config.toml
num_key_value_heads = 10
norm_eps = 1e-06
qk_norm = false
bias = "none"
parallel_block = false
init_std_o = 0.0
lr_head = 0.00914
decay_shape = "linear"
final_lr_fraction = 0.1
train_tokens = 486000000
Each number is 50 + 12 x the weight over its row's rms, rounded and kept within 0 to 99. Layers, rows and columns count from 0. The size before them is the row's rms in percent of the matrix's.

# layer 8 MLP up, 1280x320, rms 0.0551, rows 1063-1088, columns 192-255
117:60 49 40 32 50 51 47 37 71 33 74 61 54 50 54 34 62 31 31 54 42 67 36 51 48 82 50 61 42 40 49 40 53 40 53 34 31 56 55 39 46 56 66 43 45 35 50 55 48 67 58 45 58 47 57 47 67 38 28 57 45 55 56 64
098:54 48 68 62 46 47 42 61 59 46 68 47 36 61 32 59 51 55 60 55 34 51 48 61 66 45 57 33 32 64 42 40 59 66 73 58 46 49 73 54 39 33 46 69 58 46 54 60 43 55 57 58 51 56 50 43 76 57 46 54 56 60 27 47
098:68 49 63 41 54 32 42 64 52 46 52 48 56 49 57 42 75 53 70 65 37 45 49 51 50 36 48 69 36 49 52 50 54 37 56 29 60 64 45 62 59 57 62 43 42 62 55 55 39 62 57 37 54 64 44 29 43 48 62 63 48 57 48 38
091:57 47 35 42 57 46 48 55 88 38 53 53 48 64 40 34 57 52 64 55 45 39 38 34 37 61 65 53 36 45 48 62 60 44 56 34 59 68 38 46 52 52 60 65 49 43 58 55 59 44 43 42 41 33 75 29 55 43 46 68 79 61 32 47
105:41 53 52 39 47 62 63 46 60 62 46 61 51 68 54 40 41 42 38 58 57 52 71 55 28 47 47 67 25 50 45 50 39 49 48 23 37 40 55 46 58 39 55 58 59 72 54 67 33 45 32 48 51 48 78 42 57 53 52 43 52 61 53 62
102:55 65 70 49 59 42 45 40 52 54 73 62 68 57 58 57 50 61 55 57 33 53 53 36 51 48 54 43 67 41 39 52 48 57 46 30 45 39 44 55 44 56 65 73 50 73 51 59 41 49 55 41 61 52 66 28 35 46 44 36 57 61 43 51
106:38 31 34 26 56 51 58 42 55 40 51 43 39 40 51 54 62 34 56 43 57 59 63 61 50 76 54 73 31 46 32 27 29 30 59 30 37 58 43 56 43 29 67 61 29 36 46 40 47 35 67 46 58 65 47 43 60 32 47 43 58 62 49 34
096:45 62 46 54 52 66 60 40 52 11 54 64 50 54 48 47 56 37 40 38 61 51 49 32 53 73 52 44 54 46 38 61 59 44 34 57 47 62 43 49 59 64 27 48 58 29 72 41 49 52 52 52 43 49 50 59 54 34 45 59 70 56 56 48
107:81 54 60 68 47 34 49 48 40 51 46 66 45 51 66 68 62 29 45 43 43 49 44 50 39 59 46 60 38 42 45 45 53 45 56 66 52 37 50 32 40 37 69 49 16 51 40 69 45 56 55 32 55 46 50 34 53 41 27 59 35 58 43 33
084:60 46 58 47 28 59 51 53 22 51 56 52 52 59 75 15 45 61 62 59 65 55 54 53 58 40 36 47 66 47 51 53 43 69 49 64 43 39 57 61 45 38 45 30 43 58 44 45 48 60 33 55 49 59 56 48 52 45 56 67 48 64 72 32
098:60 49 67 56 57 57 47 66 41 53 50 69 53 27 27 46 46 35 37 53 38 80 94 55 67 64 38 65 41 53 34 49 27 39 43 29 56 74 49 51 45 57 69 50 46 54 33 65 35 53 41 35 28 38 58 30 47 37 62 70 64 51 46 36
101:72 50 48 58 71 53 36 46 60 33 43 49 62 59 54 36 64 52 43 24 46 59 46 39 33 53 61 54 24 48 39 49 55 45 61 70 71 40 56 49 56 55 37 45 46 53 50 55 51 52 73 49 37 40 58 42 52 32 26 52 55 55 40 18
098:66 25 51 56 41 45 46 36 36 55 45 69 65 36 58 42 65 56 49 39 56 57 55 37 47 41 50 51 47 58 48 65 37 66 41 36 57 51 46 56 42 37 50 52 35 30 50 60 51 54 64 56 58 65 45 34 53 51 29 55 59 65 51 42
115:59 52 46 30 46 37 58 23 41 58 62 37 35 20 69 21 88 61 48 58 57 42 61 44 70 51 51 50 43 50 46 53 49 40 56 42 41 62 64 52 52 46 45 37 53 55 48 63 43 45 46 61 53 64 44 40 26 41 47 32 58 63 46 26
094:62 50 49 35 34 51 47 66 56 50 44 74 35 41 51 18 52 28 57 18 25 61 63 52 50 59 40 62 53 38 50 49 53 38 45 55 54 39 79 59 54 33 57 45 38 56 58 50 40 53 53 74 51 39 43 49 50 63 53 34 66 58 69 50
100:35 63 41 36 40 32 62 45 58 46 54 50 66 60 56 56 60 51 61 55 58 48 52 50 48 35 47 58 21 56 41 60 48 49 49 49 40 54 45 48 46 41 55 76 43 53 48 48 43 57 65 48 63 70 58 42 33 50 76 70 47 59 53 36
098:56 48 52 52 54 53 39 52 35 51 59 36 44 45 47 19 53 44 41 69 40 38 71 57 41 43 45 67 52 50 50 57 43 61 61 62 56 16 37 50 55 41 43 22 41 31 43 51 31 54 64 50 63 50 43 38 63 57 26 43 58 55 52 55
103:62 58 48 63 28 49 43 68 70 33 62 51 38 46 57 41 67 26 52 50 44 35 59 34 70 33 53 55 51 40 43 61 58 63 50 48 55 56 59 40 60 46 59 38 24 45 40 65 34 83 73 51 61 55 51 50 39 36 60 50 40 56 65 46
108:42 55 24 67 47 44 42 48 58 49 50 60 52 40 45 39 60 41 61 55 18 42 50 41 42 62 56 50 53 40 39 62 62 38 52 32 48 61 53 37 50 42 58 50 43 26 50 43 35 47 59 48 59 43 46 48 44 42 37 45 59 65 57 38
107:60 37 68 35 25 29 59 67 50 35 79 55 47 36 56 45 78 40 87 51 41 49 38 44 47 44 19 53 55 29 51 52 24 39 59 68 60 44 40 30 59 44 69 53 59 31 55 58 49 59 53 34 48 42 55 54 53 32 48 54 46 62 30 63
084:57 46 46 60 11 68 59 47 56 34 36 68 44 48 59 47 76 31 45 52 48 51 42 48 52 52 48 26 60 54 59 53 40 49 59 41 36 55 54 50 61 43 63 54 68 33 53 47 43 54 36 73 48 58 63 46 52 39 47 51 34 58 37 61
091:65 51 59 57 37 39 48 51 55 35 44 64 41 39 63 60 70 51 63 62 49 48 51 50 53 57 45 52 47 38 41 36 43 54 55 31 51 63 41 77 55 48 46 53 69 44 59 52 47 66 57 43 39 41 53 37 52 32 57 43 49 50 73 49
093:82 37 60 49 58 47 37 53 47 44 32 55 43 36 50 39 54 61 58 41 51 54 39 50 33 55 59 61 37 35 43 42 45 54 68 46 69 62 53 59 39 45 38 45 52 37 51 51 63 62 55 48 41 40 69 42 35 35 45 57 64 57 55 20
096:53 45 51 44 48 44 43 73 64 48 56 60 79 49 58 41 41 44 61 62 47 44 47 61 38 61 59 52 39 43 46 64 60 47 78 71 42 62 58 33 47 39 67 52 37 39 34 31 39 62 58 47 50 82 58 46 62 59 66 60 46 50 51 53
096:53 69 51 43 44 60 37 56 43 35 63 45 48 49 61 42 62 44 71 40 64 52 53 49 67 52 62 27 46 45 46 60 26 51 80 57 54 51 44 34 54 45 78 58 53 52 48 50 29 61 71 49 64 60 59 50 60 42 31 67 50 59 61 47
102:41 71 25 30 33 45 54 45 49 45 47 69 48 51 45 44 59 49 46 66 54 67 51 54 49 57 45 56 39 38 44 58 48 39 37 48 64 27 39 56 46 57 45 46 69 48 46 42 39 69 44 51 39 47 59 63 60 60 46 57 58 58 31 42
# layer 8 MLP down (transposed), 1280x320, rms 0.0506, rows 1063-1087, columns 192-255
115:44 69 54 50 87 71 48 45 36 50 59 50 37 46 39 64 49 50 40 42 41 41 49 50 20 36 38 43 66 48 41 22 31 62 53 60 47 50 46 35 36 63 14 50 51 52 48 47 57 42 33 62 48 40 53 60 43 70 31 59 52 58 88 42
101:57 39 66 58 77 39 34 53 50 38 61 68 51 36 48 25 46 33 60 55 49 59 54 71 38 45 66 24 36 66 31 56 40 66 43 49 65 50 43 44 69 33 69 45 35 55 56 45 49 28 63 53 58 54 63 53 29 47 45 64 58 70 53 51
087:39 33 36 41 61 44 71 56 60 60 22 51 22 55 64 42 49 61 68 52 54 42 48 63 54 37 48 37 68 55 51 42 63 39 48 35 40 58 43 52 42 59 45 48 45 50 56 71 48 59 62 57 58 65 61 69 40 60 37 46 45 07 68 52
095:53 62 73 54 43 47 50 57 26 60 48 67 45 21 76 66 53 54 55 59 55 57 54 64 29 38 52 32 67 43 35 46 51 71 34 65 49 36 37 56 41 59 71 43 50 48 49 61 45 47 43 37 69 46 15 49 43 53 76 21 43 60 43 58
109:60 49 74 30 55 38 50 47 58 51 29 67 67 60 50 51 48 49 41 53 41 39 60 26 49 57 58 54 28 42 45 42 55 41 62 50 50 40 66 45 39 47 50 47 17 62 56 48 53 67 35 39 48 58 56 63 42 69 28 56 73 67 69 68
102:55 54 63 41 44 39 78 34 61 40 53 43 34 25 50 70 50 46 57 53 46 77 48 56 25 42 61 54 57 58 51 52 47 57 48 68 55 34 66 53 39 46 46 51 67 24 59 39 36 29 38 40 58 68 57 61 52 46 47 30 34 75 41 59
103:39 55 69 46 43 44 64 63 40 56 46 53 15 40 47 53 54 32 33 67 76 58 38 62 61 55 59 38 38 51 66 37 42 46 55 59 54 48 39 51 36 50 52 39 46 74 53 72 51 57 67 50 88 44 52 49 50 49 52 37 59 39 53 79
098:33 64 48 34 53 59 45 36 65 57 38 27 44 38 57 59 45 48 39 56 43 52 43 39 29 51 61 57 52 65 55 50 22 27 66 55 44 57 48 38 54 45 47 34 39 35 62 30 44 54 56 47 44 60 26 65 58 37 56 63 67 57 39 44
104:52 42 34 70 53 43 47 56 57 42 22 32 59 50 44 73 57 57 58 65 49 42 45 61 63 67 33 65 68 74 45 58 32 40 42 59 29 57 54 49 47 52 51 45 61 58 53 50 37 53 50 39 50 56 49 43 55 55 37 63 83 46 54 43
085:41 54 41 52 53 59 48 25 44 55 62 44 65 58 59 68 22 16 55 41 51 57 59 59 38 69 63 86 62 50 32 60 48 39 45 46 54 55 52 32 58 35 33 65 57 23 35 60 36 52 54 65 41 57 53 43 52 51 37 44 35 60 36 35
093:41 26 36 28 51 57 68 47 52 61 66 59 61 66 52 38 71 71 56 68 55 60 55 49 57 56 53 31 58 67 59 35 54 48 43 65 29 29 62 43 33 49 31 50 60 70 39 28 58 50 48 53 71 76 50 56 60 44 42 55 57 49 41 70
100:50 51 36 63 42 74 47 48 44 66 44 58 52 55 42 51 31 46 66 66 56 44 57 48 81 64 47 55 53 65 45 74 38 45 53 24 36 52 56 48 44 54 44 50 41 41 59 33 45 35 59 43 41 56 61 47 46 49 64 69 41 56 63 53
095:52 50 48 57 69 43 45 43 40 50 48 58 54 53 64 47 44 47 32 64 53 31 14 52 63 64 51 43 62 53 59 47 45 21 45 61 55 67 50 51 39 58 57 55 45 43 52 63 57 52 57 47 30 44 34 70 52 70 58 53 55 42 56 35
099:35 45 45 43 52 44 73 56 55 56 58 60 52 39 49 77 57 63 60 50 34 45 50 33 45 52 46 58 63 62 52 46 31 58 66 60 48 51 57 51 54 56 54 45 57 69 59 40 50 58 35 50 38 62 33 60 48 40 51 49 39 56 48 48
100:44 60 47 40 62 42 39 46 54 55 63 29 51 52 45 36 50 70 37 58 51 52 40 69 56 46 44 50 48 44 67 51 50 51 49 30 49 66 39 53 43 56 41 52 50 51 44 53 37 20 54 55 40 60 49 52 32 44 39 51 34 25 25 48
105:39 53 38 41 59 58 56 60 59 44 53 43 45 43 58 74 59 29 43 55 62 48 56 36 73 61 55 47 50 47 42 45 53 56 45 67 46 77 35 31 32 74 52 45 50 68 47 53 26 37 33 66 53 46 37 50 38 30 41 53 43 24 51 51
096:58 56 58 35 29 40 71 39 68 14 63 46 41 44 42 44 43 57 71 29 44 59 55 54 70 30 42 36 64 33 64 34 49 59 51 33 48 39 62 58 50 27 49 61 51 68 52 68 59 47 29 53 43 46 52 44 52 34 53 61 58 46 55 48
105:48 30 51 41 60 59 64 63 42 68 34 66 57 50 70 48 31 45 74 59 49 35 51 28 49 60 57 50 33 41 23 40 53 50 43 36 51 60 50 48 40 45 51 66 65 82 43 46 49 43 47 41 58 51 56 44 62 34 57 49 62 44 53 51
107:54 50 36 46 53 53 55 43 52 44 52 49 59 65 50 42 45 35 44 44 54 49 44 46 32 58 42 52 38 38 49 41 66 35 36 73 75 61 52 63 45 14 32 35 45 54 43 47 42 56 65 56 38 35 65 72 60 32 51 26 33 56 59 57
104:51 39 49 65 49 58 51 41 60 78 30 60 54 57 54 62 41 40 53 33 43 57 35 51 37 39 40 47 54 41 66 58 45 55 37 56 53 41 45 54 24 51 69 59 56 46 55 45 38 32 40 61 47 59 63 58 56 50 32 38 50 35 48 50
090:55 49 46 38 65 45 39 34 35 49 48 30 77 51 28 34 40 81 44 48 54 77 73 39 39 68 65 38 51 64 53 36 47 57 60 35 60 60 54 48 63 26 44 38 48 45 43 38 61 47 62 47 66 28 32 41 37 40 52 38 57 64 54 31
092:42 36 42 34 27 51 42 55 40 55 39 49 56 39 61 47 42 51 58 40 47 72 46 66 52 58 51 66 76 55 52 53 51 47 55 60 62 43 61 32 47 60 36 47 48 32 62 39 46 22 40 65 56 74 41 65 58 52 51 44 49 25 35 71
096:30 35 54 49 47 49 54 62 47 74 51 58 50 74 49 50 68 38 51 41 78 48 40 59 47 51 65 43 60 53 64 78 56 35 55 26 71 49 46 54 32 54 50 39 46 68 39 48 48 43 40 47 76 73 26 31 60 52 48 43 42 67 71 42
093:52 70 28 59 59 30 57 53 38 55 39 61 50 72 17 83 57 61 44 49 47 43 68 53 54 62 40 53 54 44 44 62 48 34 47 58 52 56 45 54 33 42 56 64 49 36 54 62 50 70 62 54 48 33 58 58 52 43 47 53 47 61 59 54
093:26 30 68 57 53 23 47 41 57 50 40 63 41 62 41 50 66 50 33 44 52 36 42 40 39 55 48 57 51 38 59 38 61 59 40 42 66 48 54 41 49 56 15 48 61 40 46 63 55 53 43 48 43 48 49 51 42 47 47 56 44 60 32 51